python train.py --n_kv_head=2 --head_dim=32 --norm_place="peri" --warmup_steps=200 --seq_len=1024
Each number is 500 + 50 x the weight over its row's rms, rounded and kept within 0 to 999. Layers, rows and columns count from 0. Numbers have three digits each. The size before them is the row's rms in percent of the matrix's.

# layer 4 attention value, 64x96, rms 0.0453, rows 0-63, columns 0-95
083:538513505485592503445426419534553532505536556453425482476530566505528384586517522513524524488465609535588535513515544542471513565467509521536511512449455494505487478470424465500516557446550577431458547426539526546529535479516407585487525452478594469558602435509517472465409445454475632462
091:459496468561559545493481505498442584494424542415522516429454473393358588580551464528615487477549561487538503485490538397457456539564482490528536519467482550501540491467461493474496423531544490543506415472538604446570545539494554500547543503504513560443515462588538469510516393572489477544
089:585485433506436605548407430505471520496489565580517427485502525556431486507457429453497556470509460496475353538450494551457527478573458610578522480440483571460417486508424493457457523424480460446511483493471582491489417499484511562584518515519391487480493474554535586552485453488460487511
082:555514504563468531508434410548446460516495552480474586533444394470470546490454521550478499541483494545528396570550494559492452441482457482603465518507395548532522478424586457460441499549587500550509521581493505543500496516549547500526599564531605549464588421504451580482441533525473532423
089:608483508457549526448461501564445528480433425461477436495528515395548553524510435520624374521516449476552495608468500497508550544531539560474510488528442431561387502444452469492518479504479529545562508492462558440537565499564537492457418553463542547492536573511557438540420403453517498480
094:543530472567392532513515496396545500457561558455558522454422473478462395473496502448546468446471510416446480438544497471519564526403536546476447543373535497522461433570576539505396587549554502511469465550484531548526388515520503538532542480448484564524467503511537512471533483537437587584
075:405587467502447513550416566536508556565473476493506552504501499470538494563457492485508607555613476524520421541448488561434432480527501481401552483468506515505558429564423407455482472484411484564415535493458480482482496517501578605504444510510451438503585550465474526510527493527558501632
080:562563497470524599493469422552555480500411501457506511539497445542449495454470587474461580534371523583459475575533521466457494521456371525514423565466511465614552538522570502545428516518523504572539471496471516535478500458440538540461515449513476507456518603510450482635508427461449526512
081:481563553523491544473481470578523416456445397493598457512490544481444556550496555579489517457557470513641440496461489451530450485531396447454510502473535505484469417450499488432570488506554449453499422467555423426460486526505510563455491588456566537496479370536471526510529514444481398539
083:458427536458459520554486528361555496557497528442437470489547488576503405498513473415565635426514509545513456476485518540495426454463495543438499584484412454545516500439454516430498464491442499466531530554517510459492460528532514549464501456583494482610449609589410451464486512429533539523
088:456431522468432494520452411434600528564499596490482488505480578435548479481521450596556393447548566542536506559452464520490469527534417607470552478421517456468511436533475586540510556469495414398521516491505510511496579468451582499500518509492549548485546394464563514405471467498470489534
083:506529536559525402473480592523550489579475517464493466544518547572465548458478447419562525472475501451473490502426541484541561547493605551559526445550386526446536514568499451540467560581457437456434496507467531490554516480599472562464516572428518482490541374444473464589509486466510436401
090:437580479490487514482573474470451471577509587584496569566602517478454575525576578397497524456552508456465535470487501517447523556486536515495509601482556472413462515448423513421520434522432496511477486504488556476530523454573477447471501419449549505451586507442570449515427441618498497430
081:504448470472495462458557408494557478462400489458462462517561551452513460518451484515423539467541596483596459487516460505440534454447513483517595455601564424464504541463466554482449501498531537545594522480490510529478527513518544454514495405436415548589470589454526607554549464502461370543
083:528473535424585509506571523478501461395463507565457504487493448471611482451419522593544534497509482610500547457581592538479595492543495487544488481505479408573529433574453549490444457450513473497498565418543474495452443548588442464546491529565486557593470442422430494501489468437498475475
089:526483479468481532554549445425511500481498434451513614513526455425497574473466605534483458468469467580470546423490525427509468545522549533428442537599463487526555503476532442587605508490528392498452574506508493510471506471546478604513447531400603427512545477431530534584503444500566477533
083:591475506530500488469452459430474432544505519555488523377424448453445516502571492482510466507555582442496593459490470463462509567476500440548508432525422475480542600442430525534463524432472503461559533438370496450568554492488570537542547500589471441451567605494504523424455451476436480502
080:552461529571402505498421523449456450493533476521596503602496442495560570474493490555515451482501484462535545455521530547540538544507524407496475421439468472438495522452564499529506526479569439431545587412633515539567571541522525511514395534497562492555433492389500527444581497454544552508
092:465433528550495571532583458453418521480492620599519503517454438534447543505518515511512575560404567554521439470560493489516556491547455541603485490485460508430523538473546516393404511465544518588450470508461487430386446432540457457489419417484502488433565445509463503475454442513483514492
083:463516531471400464537500433518470417537547433458576551532448486539555493529522567526497530585556520495517502502596559492460476469563461570529412442519554459500499478520436537504396493464485442561579491545558498521587535454526583490467473431526408504623509535504482412568574524465573590464
081:542504517415525494548548494497500546574406422449470597463506471588464424579481484461547510543503488448543577508563486497416488521466512544437491542439423509526494418531505476518497560416558574476520497504520490574459528609515539472468420537436487418546558345510473499462448496550569522565
085:467391621515566499464440576523542441487462550411497537523484413568478433491549557452496511469445381544576471493550462462542422503494481592534475607423546514532566476475459560522509488447532561522578404494463452546482470447527442566515470473531462442426541441474533479531487484521476546449
081:510525595511503517574562522467539502570437482583528471421500520501430376503421550396475462473473524492519470474368552469566523495457502553495434495539573467494528447464462362592483441472425487564475464550536514585523518464588472519555507589455459556506539499465455471484459546525485527542
094:465522523585523545488486555423463509586532529455513454522503532397372523506538478510472446509499578476561562581555447549505495511412485591477504526551531514428414475462503563566471443472545555577460477584501442499568517511489530411405465584432426534499551558540428536480444477436467521486
090:490481499481540498446470436574414549601497509489482410399503551454489462547482564483556540504491461441435544596485460575553407541530569498461451477527406471483535548504472490522494543488404485490544541555560473436478480579491527494616448441444495587417521438605503485452509447486422489542
084:539439554553476553569521549507506580506531441466482461495508481586476455603435478501472508508398485528468379539560465399533486447461549443535461460575537465538533419528455466463528472524579431528565533523403430524508370460472506490446505502548498433435515433460543515465536519449562505400
080:456434495393494463487576453512525503593482445440473467524523511509447377432468463412513377524523525501556483495428565634546529509438538481500451588526562544439541570517535525524557539477490463506478556513473450431505551477427517477463483461531527442533532442574554588498576442485544557550
090:496558556473490513463504547613555511401490559482481492410479575530461560478446421465477467587543553542461606501450452489521449494581450512405455479550448522536466558521434519555426553504450498513481476444445569398493531482547561521459531468471494522460522599491533471408601574481540557544
077:498516430420461558528539513543395478596476485558458487556438454590478446426532434471528478510489412551418498594538419432554478468456605472479444462430437534425494522480437452445510467488567449504595479457408557455494502561509507506457530438447530536576515495589502477501538556545487491514
087:535410392576469536480457436554571467494526439451489525513525556450529522499513644474463459533518468471495458499531523578425532466507423502515435454439492530484543486457460436480539464540487578588463559469362485529552435403573553522516489463440465522502574427424529548470592521542510502486
082:464532463531470546399508481504563602476424570488428547558483534434537521530508491449512397543478590410441456535463486614579500545408563449563427489452569528531525579453491534568466534457433471497549544461550527481570418565481507468500496557531459524531423481536488548476523556442524564469
085:476524537570580501532467514544523523508531521511527541471446494577571530568537403486509585529409460457434508493558573537398577506556422552493476475444550440549429444456549460597533570511545437504474493475502416485492390499508436520583628487436539503584509477503532532474558566471528515514
112:456439467505597462449558408425491581451515467458435525597457484509424475500539551465454471469486494539444511550576507496480550455493490459508547576520533397477506494486509544404535519447490462502468562423579571547393526537489528547463503539503368490492565438394562522513492530548567568452
110:569510520466533453455538563523586436494626487487564526412487465563372453509484529537498481439461424584565606498457530505497495538412495542577550504450484500572418473580506501518491519495484485518500509433481522537481477486416498445475432536484581533520458486420585480431522545543459609431
122:469430544532479508489445471461521535433548417506560418545578505493436510487519545502472520482555451501564475453521449443502502441504477492506528458539510509533474579437475398462619486460526449448390528506555463549438544452509445508584394523449580508417474551579559473519431431579536604546
110:507445477490545513515524480557493592546410482423430441438430459505426446498446552420464498468500553504499444515509444510577495511420540466462541479571465512492528520452538551599535503508570491539541447614473542534466502411422541470487473513443569551461575511554547390508399417575437527470
120:465516515517496514538554532510540455597639418565542487413481487508547549556469409503477382437586460502575508498496522551489544558442564555540551577447505509528472498495451533443516443441522410457572489489454515482571543593407499553544430524481506448469579474510465539476429516475509433444
114:524476529576428462519551464519609509430487488459445430566557577527475457530498518522389584431442494402477506511550551521542498400559458454435427498432426547486524509471533526564504523560499420596476509600493457512598555513539500539508599434464473568523470571491496445515482543488490450517
115:492489450493494465469515528460535449570526426597421431462492663461445563528504481481524564548511503577510410525514442507557525582469559531480463554511446453467510492498502418415501539548518510542502537460455497397480436461482553412529602424518488420533458610480494465460484442506530576533
105:545420571519481508463522499607582589503539478446568382471500502492512555448584542417515495446442517413524569472432526553559541470465432463518516516565477518564427571449494522437398472520453388585486465532428529467608560502473494478553509437458481534541493512516446518450509526485470465543
109:427554421584500503512440503531505386524524573471516559443417482526385455467542524445494592502582525453507505491549497517504536560524532442504538466535341499504479534534531495550533469528474436571448576501512436540483446568561537565509493528451436421478431468466432483547457577480408501467
116:515475476429542458554545427545560488480510475469503505516524592457562497414500466414469526538608462536535510510515432558532534449559502476394505452528544481395507453483537598486584531466547523408525429525525408517515601593527571457438556504441487534491483486510556433425557486443457526577
112:453504515473407543472453376547507458594582515569509491560465596465430501524502546477517421514543405470442581534524530521491481447549540585466521514495544480511479546515497500573436552451522620568555505473468477501522568487503470517528438503438464503467597597538557458574529502547459429596
103:542438394429543525589524513404515491446429459557596527616468469494459586391417505494531427449542554517459494492531533517543483545518434489457493439444452414508498515505466590547534509544541558515474567465531479526540528425560519536533550534464622518451452538519496538502529412486505533569
122:520495582451408546498596448437576528546524485543433473464577522474558561523453566518491541414519533534492543468565535401499468552565484598525389497535578492526497441509564442455420560496484479520524523475469467549439434424495572453486486544512585537493435412492592460456451486554451493530
105:556614495505464555526500609557448595475457538461473416567512570464451494542529511563442434487451537539530494493540451409460507524411448504455576480527450536474418486472496446506519607508439482562382542463477490540405535526488475393459500508584557551509521450554510472533546461512537573487
120:493537564514512481434443451530490549578498499559470422511442526489495533439479501573483411442568416480523469472464422651574497528640450456487538458517511504499592538518448525532561501452478445484473410412515534569544543528446483582491495572519457516509471541444481469505457558481579418564
100:449439490498470466488539413486543452496503511566427472410525445533441522433546502470499478520505435469513545408362484493535523487565442497564571469499551466452558573521455413555424492453533468547514487493423411427592520558426548472517572585519507530523474551558468474596586534513476428512
119:527497539605533450546602514449471521487532455473555591415543556428439498398460484536503535637553424521496454514542460469581509536504464596504542554521485483514441513510572465502561470455452443432483526519516528493526498415456469572493419530453427407515523420462452532549505515605466508480
113:447531534393487549479450423483548584585552553560369502450537469560534464537539463506509591515513455500559451488516487538470467559521506510494550549489433550497497483576591396477462503369431428461480555488416460426534475498469488496525510503601574493423520534443469534548468474473489472424
109:517445479556621630434466414457460411497516575504462502449516574454473606503443574572471458437554502511461468537501509459500449448494517497545563444466544476482466495461424500439536424426520540398533528399523472545541478526498549497459556474535514455453564501565515537453438553544535554426
122:518447502501556430490527439571556548421573496477523543454436527561448561544455482542546551537454497487551461498537477387501553496395498528556400453552413488533518571511561460509388501434515593464499457435468462552470481495482527513576443426531483467543548482527514386569554498536523568576
117:520520519520406477522529463464468504455540559477409488477501470532579578553472536578425478393460499579566381541451529557388468459519560470543509452601586507467514551462386472524515458469544585533385454446527499569519554530559517462563500558486492459490497565476494540548463497471492495539
115:498526555524424565482504392544515570438530448584514464554454424475495484532553505535504427453456425458452475544405511526495506442582563444465483569574516503412483574547494444483437548541557518487416448532450536552511489484537563423565514477530474557543546427509605516374470571496507486526
102:477461562545569480485531527543433444513557619524452469492558463540493555537539584494509558445489461492450384572453521473519485474479598535424444452474505424585421475519444434466478584510515537436502446487508500430509532533588485477508478550490526578447447496481497535595610461473439416426
111:511481467461591449537593451507563479545516404525573530535585500450520563491469465475524457590460521545543466404439479526589444450374502516451458483448531516539463542534459542560474413470553482471471549515466472467512545531442489626558512582616542454512531482489498572455460460533494524581
118:506535462595485511539443564521571515501416503478498455550450562387564432476494494395424538418532550514450449469449499398583498441409555484487466509548413529482457466544477568438486472413557444559612540430523418466496488502451507476536519546512511560566529510571516472432505529502464534474
108:539529488467493543507521483471445523488549591576487525509518472534500447474504589547524492552542605489569447519493510472489533515526439563544594563380560521493537563543452554519494433440431514417499486572618513458574510489544452420459371546493430508514410509426514585507422484512520448469
119:457530508501577540515612486564485541478466427431472424472543432528375414486531535507540431429470510515453593509464517539539513502451544562505544558548533547456449463560466441433561477496469543507475507561457471469449526508555463480578474477436406429339490509530539486432539454493551434501
108:414442536543498476568518533558541494418568504517509483415529502458542569471522476532382536432436423439528444524488493576526568523474519542542484393436562542458532558506488627508530574500438534458546533476455467534543496474515477439448521517531446515395535563496536574504573452552381507539
112:542535538562568437584520451525469471464517496515490506516523499502609570480428461448521584521507468412572569489366522422524442421527476499449462514413429565521520453526564506479552540465453476584406608581436493505504430487513552509456462489505450576478548613468475518497531461454512503470
110:572420488575425534413468503451513480509615520456465562543460443492515439533535514465477505503511524573506537442560516448482472513497592610504412520560579483581449598464451491473437415492492587511415583418440510474593484534407497537508484449490520485518495447491460491525549539537462553434
113:475453450624584468607539445482505430607517525568445522509531558515449527454525451544427466482496538460450521494520497453542564525531443456501435600534411559490474554404546579551557373509546484506510486533444428462440577476554477516497496530426512545455533542497495567511507428520536439520
121:488509545463493537468479506468529579591491522559525529441532452576525513459529563518507471400528492421518457466537488462507482571524559479590500578469412511492549534539548479525384522420521453464451526605391474566436488464373458532466450537520443492538461470517459457433580524493565443398